Part of a small language model's weights: 3.15M parameters.
Each number is 500 + 50 x the weight over its row's rms, rounded and kept within 0 to 999. Layers, rows and columns count from 0. Numbers have three digits each. The size before them is the row's rms in percent of the matrix's.

# layer 7 MLP up, 512x128, rms 0.265, rows 171-207, columns 0-127
102:538475482449579567521471507547434568432526411583529477484464430505399550548475567462414480534481501472555439624430515484550372515450407493519472413513488531528440511537560484538476444459512452488508551490540459463435503442512467560443504498615519545499612498442499449412436528451465519466411498522476502484499511405519540503498475529562382432542432537507448450540524538584527483492467
092:494540491579439529420449417518547410492500535479493391453508576528424435476562542537521527519421536523529432582553589464445597532526524495472569495463639469502485470548492541471459496465566476538411458542587477598510444460505546502398413431469562472518468559610532518549527526590527532469569520532526478436536457467528594459483482494532556530498521547451525455479547499527559568479493
103:549514531513463485499489463444510437481594539547397520439581432516499534552460444518397526506451469535452589464522477513600454600587380489568521580555488506619558493503494429496428432531524479462466445445559531532469565541571484529531505486448451525498504471556519490484488529466440486513558563391528630490494464532551527513549541385508536476467502518459464439478560503619460497503463
101:522500484533544449451575414455569524504541493511515571479500474510554550508488502528501414428577509641507497541446479413478469526478470466518499521500492579592451433446429524522519521513511570490489518543545496504571526511538438583497528578517495608576385522527510515520497566525506527514487499482558525601478502574487480517492570475496490538453402509369415565486591339419461523519548
108:410445602535533485548479516463517472514488458614482399464558547456516585509561462470505484487519541455446532461480565453417488435543473547502550456515519541580479566443499461475517442606527459531505431420535529446496567506619502568573482489502522419552521420431391460530483512385523512457512565498420478451467547530470452487533452497470447428519502588509445400457445487575516479568489
104:526491507508479496429450491481417474512487504407509430499590530465493511495518502520512516453477546444493526496522443554487515690503441493480502482476558421516418552465493440389465487464509551481456468502465423436491553403539416506470557463576513416440551501554468511383528421455458472527517474491475375450555428425538569499424534505397427534479550533439528522538482505512449587525441
094:518546541608484576427525493530492406527468555573513570500493538491495497476448500411555409446485463492569416485445440538559479464480502487517484484373572536487505463586542439444557430506496506484555470431499547528435501569549470547516500453560468475568519545553479515545458546562549564530506522376557558570542461473522604470402468527475495637517596457503568510451568519454488473530515
096:523455502585456496488544558381395590511518562495561488541439459478506494413497569429401504451611477510529531495558459489531536566457511463584551540557480434520513472624451444548491515383517537503480493508530531514486509537462551545417475518522502600493513470594619505433481583453477546498467498537568520453517515576553499492446419478521510458594523517569465421524513428503557472550500
095:610562617465556427592389481550482507564514453501452536530474516518353565523434530531511502589494505510567475469600483401499495535447590501538498500469515548529452549499516439551447627512512520461559466481493466501508463495504471503421494503465520500431487463541484524437483482593550478491471467469459589620554519519467526361572469472434525560441554557518455438463472495481517506487491
089:521432476492439523462531560472469573523526526491534530559471521491512566559455551416475458440497463466535493509447463552477555494499510483422536555471519436490580490487422543451451414418496532490466444525466382563499492619590485568514455519411479438443406429489394430461547519483578560500489507438513504510570441608508404393468546575488537487444453569489483585426563496527487499502496
095:513426393569492483436512544509423471359511555508534496528509546437480382534532478489466485524542521495593458555603522410404530526543555529534496460518406460487470481569456538438492569553405517468509429573505530536535519480453456502485493521468491529418450534512404547498427594445426518505558591432482597425531484528543435500442488495485445538539497433462539507509553503440577506455492
101:533539562479596448554497497490475456448524529420479573460532518453470407490421505532451501519516517489622549545488453496428434433479458423505505595538523566500587547521486526485431483499582507551457479495573549568448500519478553516523382470352610493531459499559494583509508455462516490525458540511457503588590542610463517495544543518537455506582431491539469506565488466523450529387480
104:425507433490492494462518555457500521497464439377460551611421452426501529488575494475511467446567413480445415466445524418550488514440469557494431575495498513526513539507473531461462475577509408456516494565499588516531538478461447458550534435407549440473556409575534483479376533472518424572479515509595503510493511440435434441444508453466462408543521467514546407563490482449507511433476
085:468495473480524552514475400528545528564584511528576555487536565552468468559394526544526495483429503529575445458527491508480430517487599525520530471492539555513507425536532526535497482580442516483547515355535403460367539481488422484472622485565532478453479493471467451487532572529508441512515508453410433481439385481503496478562463502460440525487482419502568530434437583410535496434552
098:476483456409402506501489452541504504448618518491387393430509441470506453544523512549431488513551424530544488523544467468497540570550387492463560552512449526622395459468518535444503544507429572482539559490528399470527532465494507515528469645567531511512434520523559445525521569500609430472549462527465427487496443510533513540446503551450562549479429514552435505531476544469540466459488
098:430437522587521479525444540432453522468457467493471421462511424465499478574540490467545615444456519463518512458482483442525529496473511477569532542489659476479531446553451553471588562432475492500506570577535524532497465650541556459545517449515524576450481455521568536571463485510484434538461469497583453498410440452502452491396555483504535506594475410523573498618508507480530535500557
110:570522513509548426529402558552506494540377423530542384522426462513489434526437518502588479474417478477536553513411564543448493559545518473479401490514558484355551505477477478540458395544442457490510591477549467524536444421500466512528521483454469476406504574534527493509489487396494495432543466527450493496453483489516558494494496412514431413543511536419501606553515465471535472576503
102:476615423553503522563514441438455458471545647522552518513488465570416490562470521489501485491532508527511471550535558497469435441469543404509489520520459440478451487499564510533549476539520471458444478516544585553508526570449555473513395444538559438547490483531490529571452537593608491486615488584557511516491523514568492505481546448407578608412396473523456490574475490521467561470545
099:465526459540550475465544508470526354522543515535571435482511470512574522409441473521419501460538469525407557460469510503473525444360415517504582542532389454497515548488471541408469520496599494539462452514513483623577400490468502461454511544552508488561530520462506427487511485451462491569514453594465533511461483450485511537539520468470359528474539448464433535464499537602556463436469
109:477450491497454551427438453461498388517540480513505536546467408560408421515549520483424526376458513487537493498556519476542614583511497517431525486485440497484407530442509395503496460525477489441559464425581521551462472545529421400421507449619443476468593495484571498514505467431588492482541462543498552527496539518448493418442499457475512438497529491536560524592520520472514557488397
109:478558445461581532488427479517492480481497555478489596576518462486499522495469544452499553498530468546509487543514580519383511496500493424444501477584405451517456491493485467492571556488539514441481449484544397482536411544379597557529385539520499571518499463468435567566504510484504507432470505577544462507506434546508510413502421549450445353457512477539506564591440580556557484505575
102:510529424510498378475472521446516491524535491548501497406543522583549413489540502582479526416580502524503489590450483468449464421491535448503458515475539498429596557520506484556535551592521511439476555544461541463367511576533496428498532561519457518477525513436491546516575470554418505572507431466477504457506573554543492525480468569468506584496632535379503534431384504515493511576512
094:531440598476536445506430494450495490532523517485589542520517453482473549480517401527489487508450484470506498475545511507471548508554443472531487434526510608526461519555419379429379466583621455540582496514487541466488551534496525515521482525478541560427559447443473467519498584516401492480478481591423427558480594460565475601480544621501450525526435541506425477527386495539511534469510
097:498510461518549575568430417467506562436504635513453566490449546521523491591533481520503579471561410506528529487506545524515487451488563515553518485483451465483424576490604460575484480475494489435446493461503481562458434597501497525505462527420453463524520438420438544428509361444608539513576517491536460521520536564528392461529537532411538534561540462522418495477539545481448469447417
103:479465458422561450457557604475432479524416490458472498561424548533490539520496447501452411522423507531517544459489481464370432550522453419515509560417443452504550525425464532492498445466442475460400464540522591529497594463423513486450479527485458418505400443415557503465585498492457560585454510494518538563465579490509514360496464525502481467518532466496562466541579509520525522485592
095:590574438515519534463532547525513563586552505495497501615526493444496466522525487544525492526549490515512411512415569546439496470602520518490551581491457558500442574598432533451488534446465353606536477499442480512547600465479483512457569524406493466443457469452513424494470481519468459479466476529495556429458425573522496465568543474591558491466475417486587450542495424457484488553579
097:540412537480435489515538549436508495470548453520512526478499499487532507543505522504489452451454575416419541473573465414441509444444524567472429482463513494516445421557536462556520576492563467483489465482462508538571501417580475445537546524507563453389566545509472444453571497552417350415565455452443549494466431496512409457507538505444394466455420543449492542420483497479497509601434
103:528566482460499505638595509493492566516499565510517547602431465481491519516411582506482440476490526576453446419503550514443540409526473384473571470404491458447531517517505582471508573537561471423500498599497497548444533465497575524540454573433472525495581429582589450543531501470466538388545499568468485515535496508559511508503502570547506588454439434533518536532446542503535430464522
109:510453490585601464533489532580497492470454539535484446451491504587479530560526525627531496462469545489553417528500470540519508449514436414584475602517529507488466491514497448435457550526490482555431460517445655493500431578526476456544484464441450457558501519500631483685571443537524519551545507505507538560533482505561460542516492540491497528506549479452514482498584373463463524513489
101:481435467467529453540472577463514475502361462450543577511543511481513522461463467479453462347424486485504447481532457530513520525485530507513530544540424561509546539518568525482432534520592468539563425496562538571492583538526492446415410458436476574494449581425597497537432451515462513434576582468434436527513487497483570608542496494505417544521498582420512556450463504529461535490432
104:489544554467514476461517492544471541543448490517437579536604428541495457479422573525516553458472539576379555538469444494603473532628565477520469534580479443560502558580444502535440514486531585512386574506517509549397528557636488495485507490548505424539540465526547517496558559535500505442571469548514485520436427479467471483466512506486487444459469493437423612431431502519512520486548
100:529607462583576508522519378469481483484512488485520492426564484507522530530576471449463417533530488623526397458449462452465515500541490463601472598424513565491581493483495474571518493484603466449563514464514418543507396436532574470514505446463492473523442446510398525575474493499451525528581536529475420518550516470613486476576560560452459480567504460441448525479539432460514500496443
102:491493571454504547465513526421485509508454441550399564497485535503469439461442573406442583385547445614462550521487536498520486470516497510376381429533531555529558473540507583481494419562554449559479518523617590549459544514480540589483495559468524515480497506487494406434492504506463516446521425472503532477451492418415541580541536550523478478480464511472551552579477476541576484530431
095:475529485587571456538407434434417456551505489439504526464528552503507539495477482543464480405405535519361540431423525511503516479448562532493526618493490456538474448483376518570512441542485490506537411501466488486459520536473481547478509478559370509447457593539523458395421408494558563495499492463489522572561485483505456580554489519559534472473454531541572590539529524507551506550568
102:528507477541431437496539434550465493525577583528541558575489510495515443433540487485536505452532535507493410530427469433536424367532657471524612507437537476493558514575486543516546532525474555544483551493487531478388552559489526453367517423524545563497563508500487505515510509559494449456518528483571498486510453445500588473455478446494443511532436562624476595559458465503418525505496
101:445455454444512462474560536459439498568545578442535527479566485480502539544476411441590485486483541599534576509422456498566541563519524464508426551455510517501478460413496492431502411485600493582572550475499542441575478508482464499457479572545524433481479423490412525487459438591512535422546491511463366552490458497535485561510501537432510444455488469588550398522512565518498466488370
101:501510453426439499557536503550492573545530510438520496489444622464481523552575512480505438590546499544473468468513466495546588541438472517433461486474484594575499546461505519472505465531459441426582455598455461554524393511467660486463448468404489529463523477475365511550516544497493485467479542465483516446465430513413474522499480464476541412475478487486444524336504558543482461536450
# layer 7 MLP down (transposed), 512x128, rms 0.252, rows 171-206, columns 0-127
100:491500578548554551494468507556430422469564503572443478573435521517490486413465510593612486451410495607572497417493486514538515437495536434503548468486498489527578569568456379438485515480514520483455532426536537468630546545496475470525570451483471539484513483517569565551456553607399506460435514547461494536510493484523467578523493459461481573523443511482450404480543553492446449590492
096:511471507468511503496497444434433489491500506530458511460565453523463475524489537509479554559535618504537490478507508520499490316532534511545418507574523548569506605508430445506401503458524592421588633513494479560561541548521527495457481583499470442518499513550422484499520570368511535494425509500459510520505534609546451490446405542453471458453450422517445541529498572498510463462585
102:526451505484460466516534436480504578491547411452355584502615547452507423513564507496490459407520539523536544463474508517530585552487516524524565503498406499459518492490525535528583505500501496537442570498465541518461396500528480506444457589488415547446429434431467539525483553424405544535546483468508446436553551465493437561561528465581574539437526536557528583583428566564479561510544
095:535498569579548592471474545447574467457545587461523518487457533475558441495545407529486444477472463508548500566458434536578492578528583539541450520496465537513493445444586425575410517505480433540586503526418473491441476540510554474544549498387466507506433544495539455534438540446564575516456481395568451478345513458483538526436537473520499540467510462550464461531492482612508417484478
107:539497425530477481450498431476543535550535441453582469457574568511589544576497446533495593381507498498434483417564439470588472498482546510438491514622420503515519625586481410443540495477535440490484582479410476566479492516534472507503530512514449551487442418481500534473533567477519453585543587479487563562461528438583491502494468511528501464485503538437419527366491470464438495510494
100:524516588502531456478479602585514402474487513463602566527433529474511567496523456407512540542498533502421468461473452488395465712563425545504564534489510497578473397503451557541449548447572552521456495462455521457531527504454500554537470534466519504445536519402455489516436504447482503435457501490506389472530519549430547440525528479485500422422561516422499536542461498468503521494457
096:521476605455567552518506466523532521431435503498444449585482483514522447545528481481578563410505403533486424469392592474463466429538500526463513534518551459522628503539385448534564488534496520538519471426395468519512506586446494446578535545487415458492458472524520445488573550536435575562498572488593523540528472503471572538433498522499552491445556504493424423493490544503560414478434
094:500486564563477448489497438623410489440467513523369531469521505538512508494519553475454416459537507550543472403492508584435555558524565476426423502545483485503498495460449406533532520520587596468542538480503547558462534489463477513473508511568375474556529595544528554485516491442525436498546429461520568477436493499618532560408600524437463540532522376458532489477500463482513494443464
096:480513464501474554440519541580485497519504516461495510436559481421601419518580586580529575464516537442521459566619545496447542577520571433445503541435533505473437470536487497519457448487529503460512589597549587492521546547500549508429491536470508435558602483489596384376465538542491498480571462543548483438509421479465431469533536526468563490413502486458512425424473457464471545504489
092:492579493571487441567493431479508538539480495531416444461507407501555542419620481455515424468488467500502599425544464553503524578534494486503487496467529424497482570547520444473473536618483468518448440529460571503428454529464404481499507464568543532461499526450484566475500369504409470483526479542514567427366513457458397535545447483567525479536500428516501514560475419523484588461438
099:560502456484524411551519397341442442495532576578437530555514611506444478543458443461471400584475489506494519466569536508497450599511527581502498556529544503444549485440431461547562417498434541443601480530499505513611499509589488455548441491502552403426513537476476452479452487483541489482506491498535517442467455489443499514457476463528510603594520508506589508558517511522478427553513
101:441533529497493449555494420416509470509501508460581480437509585465494460552497579508528486623513483537574453519543624521408463445576564467522504502554414451481575382566481507509464507482503472433545618518458479492381550449503482487500525514538502499540510431503483562476549442568566546497525473538518522497578497641462431473546496607480428428447466536524503563484509596501506518476488
106:502488519466509555407441514525524573541512606544482524436470578435548566533612520519496548520408509440518507536475579545466473483541459578480584600513516491455517477449506516464500427556525501490526502498460498440533499515532551454485495439540487519441557517406527549477435547491455526492484536485448550580627572425485379528507445596481559477481414485488527487515455466339431510576444
090:553490505521515454579479543533518488493498447508460477480488451484516487406619539454487541430470540535356476531533438535488680604526447488464495522544514409431455541563485498466390543475522497505429485490518522522531449529529496497440405515509469589567560430472469492541505451493434556531475555505509550571562586529575511583416544452501476546508455531571471462479565529570460428498448
099:463482490480455459522413422606478550422488442580483534482526444465469435492449544532417436517526495512549474459513501487494495583480416437494454521543533514572488497480465474424542554469496543429488496546495584501463554484487476465514594571458474493499455403477565552682597531585543572502488559434432504400525475499518516494637447546540578483536468507542446486552469510482488586507465
098:572500562551480430501529450546481485458527470572529547462486380582527581505520457511474513531424504497509441470513558441490498497473414538527646486481505528540461467489442536500484538551609480507496490478482532495541490391504520581583504428478560441396517434508467482553467467488483517448563511514445450474427499499538450537536615547493445477597385493457542370403543428475447529475537
107:586562486493515539445455520596501494473543583558528501540481550407491478430518456491550548515467495605498464453534484485640508545563504525466481477414589544512474475488494440415578428505457490514461418467554418541500473532492562550544600503472509566471575528576467377499483539473479390513539483482474531404489465505379519494541556451596467489493500445478392540537509569487488450495483
093:509486424492543575491473536416496545537474447394608525510476511520454368463571484464500502589436597525471421539572499391523531406554498528579550433480490532460524431531515571535534532492496459508520538489530557543545514525536528442535480507421500554526527477521493499581503470452431546494525506551444450435403541569390421490482480455449560531490500580550450468574490483443463593429440
105:579468509537447480448599503489506467487430467539432482437512487504430564504473463519535505505506422421561570505476606515509504510591551517492500474521491558514517491517456467459511463510504456548385492505534503581577515401518570504479538518441534488505402501595517520533395535521433396455480505543423465445528519479553474548497506515537454554535493442455567391454507687509416509511602
103:483528489471588532539468575474555524531456470509486521502480497498529417529441451407527573398573499601503478523524471417482516583411396484421524456545556544402532577515502485417521452566506520473488462498605469516439438470575548438494545519487523484487557441483503527522463549440479561424650511548488499545488567545443569514505529505554580527476477447570439409455503537458588485453509
104:520585492469567523598522489558470484461492581472490498569476481471495507493459443597475482486419567464452633399572449583415498553431477550433526489529489521487527532527432459448480526418531497615518442515476459564488438546448494548468550532428443499558508475507377547486441496478526511493601517535462471476515533482530565460496430363604510525456500408542529475491527553477502478419537
100:461454465470510490506552449355452444418492448504424485523523516471515445437520477526458506472492551607480470474491513536517419567440595488456644532570508553516471541546471506393559446609491504431499547475490474442583545511514436516494499527460413441580584471499529550564652497496479431497539475499486548404577511513570541520522510507503484515520519522534415468478481469461562424491437
099:471492456530447498502569550600347543484442434447470521513535472518435518490469562446426502456504545493428528488478456533562435469519560441527470457520520420514491511491510423442585580540555623502441426530560487439510462505539553483479456475497552483512538398458502472552514527516521490427617516482435504446537595487595527479526466558434553536542533571373532495479542505406456453464557
097:442492523533501522519517486430470530505535509485595496568514503488487546479590457519542503410454544512462552459505456518488533448426499517512421588460552568522495556579493599497547503493446591465402454371461494583530409534559579548549460442524528380514423452567513563470502470577395501446467475433500441532522406507506516470560565507492482479442444476555423475436474442452438430482541
100:442529567478586450463528521493442551544514488429481630418429486515535566500514504510521538513464431424550526509550520473555496584456431500517569523533510514497549480517413508528447491416456486442599506477438545487419424416607509495516509565513371625486519465506566501512485486512468471541402494524508497531501577462558477568482520523599470667495544580512506539509470547461533501517506
096:465548515493564548475445497384435481496533525530541511488474530479475559451490530438573447528373469457510549482484503545558400440523538445514464571489454441353470502404450557491500437437384568489519445447490590433486548467485459453504491546526477445522564532571567567487549470561555505507566490557504442411485574475477495474562535535493470506454450485543561548603573463527466572437469
097:432552482494577440427470652512545623416479510539508549424513451544534525553496532465536514427537480515551398494452497531595498377526507564544499484517501469567492454574489461436576527593519506557580517474530492487405544484500462472478550464512387471515431447492445521481515489494552561425416438521555508520552412588439540482463594538517499489493515586475469518443431513523510493484511
100:501501519535569581518519644419485436563513525596468388434451423477479516512539518528516447499547562512493465504484492567440494491493489475447599411473519511507490559468486453490416500448472552521469497449440501562407516513477529565492543561576571443548480414474504475456463427442522541439509581561532458412494514546377480508473529513517516489423462436451518553459367596564467466500499
107:451535482545574449461556563496412483446416623566532534466519506549473554474529494488526548489433548438574469539492463506571509426411482518600514517567510528516461466501572499495552477557544511500497520402553441423460573532493485432546509515394501537537433537452465568474547467500582419624474518496500489461436485453601475524439498551459469597501442534488518565454461557444467542592573
105:520488427492458499468500579421435550558474539507362511497463514446471438492508433512540503517544474405487489479573452444516577713571486514550516522517512518473449507444534482494439452553507572514400500446526476545512495510498439505418497530460478477512459478480551524465447467460493523454572524503485396474486463482503641540475642442539497544493478603462535509542565508557561464458520
102:419460492559529551572524505442488522526498597485394545525482455519517522570521441594348438448581444536485445484485498427514547457549457469369547485548480641450515513521495541475493485496500509542492469502526469504542554523472524583580489527468517362483500503452511447512515509484526523559575449451479493519501438497546568511539486452481556388577490523578371510542435537441495441484485
101:495540528558562467509487304478453524475540468474440507430611515550539486520636568505511529441391578577530473494466494547458397515471454513530508544455542560563536538451500509404569478472572451569497406501463513489549446537542458438478513559476539445502482513515471560440580587419508466457503517551474453454532522554499485539489558516533499536531410455542545463466482543526452464441566
109:494461535491501530442503526424550544450513489470438351470521500520554509548465567466438517574385549487505452518603476510577575594502504446533520493547577483493520545455485445567517498507403540440557520494514468460578468461527475491542543535531664530486503487488500468622520493408536427537540481495548472464497459454509419566475415424533623432507468511499508407448517465487472458475456
095:435504589407523508444500442462425504562464430548508527513425607571501450533485492543537431495503618484516477481533634581434460465520428459533464478440547482553439472499503484547548507502578511488529608516559448526497473531469565479506547448444409504494432435522450541459524477525433472476514580547505545483469513502444425475519480569591566577452485552584481385545582558529464476534533
096:584580514475473451487481491534521428436579476472528584518488503445482437488446551542544493515463480509489503330546490458470515427523511409472594480440546464519431500501453529486487550424557501579531467416433478519549479494536416529481526357511537565523579532426472498557504456561554542439483435541512536532426541496451544494440478415438528423520527586606476444585465499526498497432521
101:548472528546567520541492549384517544581503552390561522441526480450471581412453514502525542500532545605475569516455553361505523666537473497520511490516494517524521407485581530450500438491491473494481465495501556464551413419486494529471455463514489512405537476510487420505581480486456518453439515521470464567442451496538484461537458467491389498594475556458488447563550578408487557516509
# layer 7 MLP gate, 512x128, rms 0.28, rows 172-207, columns 0-127
097:460497451623547519532473510425533445448455538477565478543559454463518499569423550532468506505498465393539397497593463599406563542458535532526564448571564400465494447564510474471479540442501424495435533449496494500592496538498366457520472437513435525568565503473474446538558463549489447520466518568490562492486415596470501481458443528567428573498483494453474460475547555440505527452472
099:541535500491426513610553528542517559456444462486486571494438550471461462497519458477491484467463581523473588567547482543509555581505485464546623511493497486435483504569541580518548523485528441413485532545546554531455438478536474442472487500577381544531526414394440514458438655479451534412513478511525553508520476407579439504426528443457583474469535511473534506545435579567524533481537
100:528579487461515560531558510513405506601431465494474495410520447532488504529444591517482480550505385476457498488531439583419491470511571585475493500508487507483543519535475583465551514404498545420501468502487528452572454314504611460469527452499523506518541508507495424503501603460552515464456508528503531476407501499450563488507488524509444534331550583468548466474507537450484542542549
099:559458471517557503497529447502549489484544454585424510452495518564396545556412536487469529524414431479463485560480578478472462515556499541510474535375518543456530490448577554483510438428494563456509477528433441539468470460410560433452617497539592455541473423486532532589597556421538478489535470463496518463532536568472524495532513481534519495486507457424388534565460588506409392493474
099:513524496488534534466429435574533488467547520586410553454462474549544534542438540446443486465573571471491500565453547534434475462576440451438545520514450541522532435549652547630443505509452377521536515493445484493530525608446484482528520544416464588505575474460527411546463508490490458420520549496526544507444540465494516504527445459505434498503478497517425473392530507565522421548413
099:497441545614490555512508509463493513507464492492507533506562397505541496507516475436513537460536605477495477482547476423448453503489452445500523566587519485400419444501542579528587546547391468501612403370472466499493502478538552501460479564466517561460596443479506486517652450446519536480432478447485455499436517491530499534521644374492503472527457487532507487543522489568485542510506
098:464532507487513560470441559500574449545456487511421436415511471571468639540352440474485525568436497485491445431454516573452460565530484436486504420530476496498499474539479503459464564481517486492431455560521504406525573503575483521569452543478566567511488514487490449468525490468452473492506589475465600461479432422488495488617517531561494553484593498487565544434491546500367472600504
097:494432488579475670528556535503520567540544438500473538525501568393502460549546551521454550465527610538446488577492612507529435403538565492481468519481535525559544498503568405540470537420489498557444491505507503568388422425502465526454487569485522507522529515570540450481533598547488505488581526529482389473523503521437607557554480519472458454505529535483522471406517524526483464447464
094:558549526470420418506578607572435462489494549511531502461471489473465504521558576434502528460564595548517431518409426411508472417475495451468521387417433572496559551536538487456501548595460488489464572447529533466507495459509559369501427390526462597530489456412445493496541518480558542577471488522420530466457494556431578524525528449453457474534495499511443535482478458481494554476486
096:396531517580521529502497471559577368517443469476455459411523486571402534469470519473498537410531531460458544490500489546452531440516514518563563544569442581487531581533544479517489442518586580492400515465538546479508492549379481502487527466466487466526394493487567466443479451479525494542563555515487449475458437468592639502512510477462560529395526565472483460484509478608483559428506
096:537511576443530508546485401523470548533476532521497445491548526481476425458418586570484504593551422506434481510492494577508504563526472534521477388533423481415470565517506455443509492439517495544516446507419522501584543506438603376483505432541494543508494512493518398445585528527491492402554533478510498493528549500620508612602528451523542428478524540517451461429577580458507480550525
104:519489522530533577490505484554499507499534512521547493514517434553474482545466451522435487613506500465430447422486510457513529552520498489481492543487479480534492496440566394536543515501559498462466553582583557440517561531513503446569579545393515482538488506474507532645493499533598475568505489487502515439467485599439379395547430489578563574506530609554553518502458513544553431362563
089:519525536464493467548493535504376437501475480485503508519456512453585490469525580418513593449528506508415554545515486474415533513492420479449491545468543484518487550498440522506365553437488531511472440518475524548555463472533408448442451567497568538537567496487520487439564458498469532517540609567413550567524490510601512569399533532457420637445481544505449464488504397611477524488518
098:585503532542513482488433486408563575483468472528410450486465500527551533514497613551469433505563336516395520523438563469512442542480574448466473553550494478473529431428556406514528478485532502564486472460512514520461475518578430484542511483510557491571519451471453565523420441588561526563517468521575450399400520457526581543513540555532505480526506574447517439490399442527452515493476
102:444514548454495490456605476500520486426474508533495497471503429583534452587461578541532519483511469491519453503565509469539454520562513441533512449510489612439601423462534523446469469537502474434468576554626592491430501479451485422416517459486451573462453582592518495553464503512526510445479565512556533484490567534507500453554493594440587483418495519529448405505431570545423417533422
105:524473538490473609348460563556503527399534513499422526522513481579489451602523566471446513474488454482512506543461488491513525509525506604458466497354530457472510481457467594523429479543421472488561483503461431466492576503514439471509521555469423491478372424439516425561505580535436470507542480444527554466497444490520510550466464539529474595375422531514495561487570438482465488514507
097:404508556548523592455539453510579502461437572447532449386400524561446503577503448471389529531513468499498421506436594540458418487582549468525530540545505505532411534490530441495588469545388523405572537593532570473490546496438488507579476449559503502455570493556551509512492547478507508462527572483552497525455506468501478508515485482464524573450475556547428577469499410480430523475424
101:489558472514552480580408522465499491477453524571466465487467444488596546499583466500458423457501523479542537479555483498496464461546526454408453484482458429471333499513493583552477553575511487487516459501558483482576535596432569438548406491541502502448506402465611510481493619552498465438552469423529601540493550422509455558562508444405541485536471472489544466462523451486517420473468
105:617527572549581569624488470512424530494478527529451473444459449396577487521534481550454469426516499505494509527554542502484543469528557447532517525458559491386464396402461608592529406560505436469540472567524498536536504405501535457469442435460463514491436521575457501506562442456493538570525542543471474460501484411457493519538572527476522517503564408422480441591550481511511495523516
101:460428509439509526520499475561617494537483510511504522520520434437470502481557490474468420538573499535440502548486567509467484492529388573433497448485468541588448472468456437555465410534529419578570521490414466482533476506514446537537477541562455545636434522488553426482542494481486516530473543476538531529538345517492574470486496463491509445540500551504517475446506581651516378539416
096:522447479509466506473461470506465618511487510478582627408425464473537474533459454470507476480493426525458426531448443547478547511538520561465559574571622470513514476570515478563541482581441491469538484497485458407489566451499471381557544482482483593491400478561455538483461502523554495504447500589478372596476464425551498449516549566546478468527470495545470472528537389534500581444505
109:487543425444572499517478560478594514553502523476465501443526454490508475531419512560470464419505473481568524534497511568514594481504502563383484577600555505459495443506600558460484528502474550501512510362479606517514512461571481524501534605412571506496535541466476457542512457564514496460428545477512484535523448503522401484642527448517507663493485517512449618508452506513473524517510
098:440514511504491465387561528447516480549484473449501502470532476470467452554545464550503515530558469477533465466521469524440530510531435492353564537561638471538479519572488514508437511486485601495455481409551457467495373490433474434399442497584547493423482453543492392498560582501458556470489505519458485548523510524515565524402536494491471518385433496531521402462542375455488476487468
091:501507523400459528506497562562522521521523453510597460562474476467484428527600512563411556443468514536476434552518607520533543620487612543427469598576556480471463532468513558546456500559518525554415552465576452479467446473460449526518509484569537541541461426612538508431527455485509497526456559518510445432412441435461435447497476452473473487438510479461535471559495446525466370496470
099:520462503411492486508537444477522481475441497560471488596512562543480473491398449523511482538468527538437545430526482443383475473534581393531534516587564514586497485588490553542572492557515448524557452509438551486579542554534487509544571442450512544544530566586596549468578544464606551569471436514470493410493478486494459513560521496572547552430407498419466463475502475444482414530553
101:454412487560446493479464449390494557550498559558464538461434482350480561592470461488488462521489489561464524539549584580536524472535490535509567567563496574514510513505416465522523396466472547433562493571526484429489510448482498472385506476457541477452495324499510541522493521476585555542489517557532464523510407561458405499478449523596534515529492584540485564512440528499529519495474
110:442551494515529491468491348517497552463495496490442533422455553495421516460555504548575604530467522540550550505527588487421415533526528460474496593488405466518565474604506525598507537535583487551518452441609591511554410557389517522468572474482390410496477498562433546536569526521551460471550485479535491504513512508505539522523573467498513455470502479456535464563525570452490421508502
097:500383492475581482533450469557513503573447544485508431502471464425492435455397435454465537486569516449562453449507562550530576482453409539444504549585495580485558494416445479496405501420575522525486564517551532540481534465477443507538434514482553574582477460527577436482600581542451558537458540525533457517539426577548480527579611441481397520444506478544506491453503460523494500467517
101:503531486552484615480468571522483390506467513503479525526377467466486468430598501522493431493550546602573397465504420477485538600575497479444413624477516651530499488501540450489459442513499446467473435463499462457490471509508522492444459572544467388496426528427465470447471501518548535504491509515511457436486523487511457509498539465401550514440499485595522418539539418471478525429532
110:490495444452488491532544503476475527507633530533459491510460505542560577545538592525472464602584508501406482540510482484513480424560523515558503489464559537529429545489434573562496451471511565501535501530462508497501428537567512515557538424458440393568450444477426518528560558617485408547535445548441561494566503495527584461497560488524504398548448512525378520503482449503391398540510
098:431475450605520456509450440484503503496483559457431529504552461572562494504524534547482529480513464437502536509525434540469608533461552533522513509517507519545490478555488518509487576506497474544552515451481510524486484496534466422566579575598449544505400414545530502548586588404571421493464518526508347478586483554493588499486652475499589406460524497494570523426468475501420554509482
100:457602477540595463599483518474528517573490528510438528505583534463421414514491507485574487462397531560430535486577655464463489492543454484493495449485490525601477532484596526442390518508537526544570593484478596527525454603547460495474430484504548558520500493501457468550433475520584550485367527504450531490476529446603482482518494477450527484483498493471473557484490578557475459501433
089:509552506450456465477439426502539496502512487502477520475422572477515485488561509569507500539466487521419568473535445495427490528528625365546449484478554424476445626463526534526489511444493506536547475562490595433451403549545474426422508544504561533520476533521531486539551537541508553550492529497348551589514475533471456461402569555563512523508508518444509451467531538666486531530534
097:515417510437533440590554546468540609471419483516424479490406473512550495493545431518532498488483507451513488557414571534546532574563446448449462501476523488477535501506472411525538464420532520381539564569524540487464505462487563515525585401486524427435493485549519489451462454480517412477555449344481445495531473431464484510451534519565552587525474463491426420443530478561429573465459
094:585597530495442487438461466584474546499443519580412548392434512536543481463520506533405515530544464408487411454507474544466514552556626515454497501534540422470493541534505511574516448507561514549544488508566476492599528473540577443499531538532526449523458498464519562537476490540497455506531595516479538483461566440401513497488529475389581528476546467471486582524457381507436395553440
105:465440455411503554532525612492450490424427486546380427443496472484524419554501437518550554428504548539395583490534492448455486443513548618531447563499505567411480581537595507518538514437478496489524505510533461429494405510514477509446496532546431499496488500507470339554585472533460501494426486509514505494515628466544516489490525490423463454524570537530545426501571518526521528538465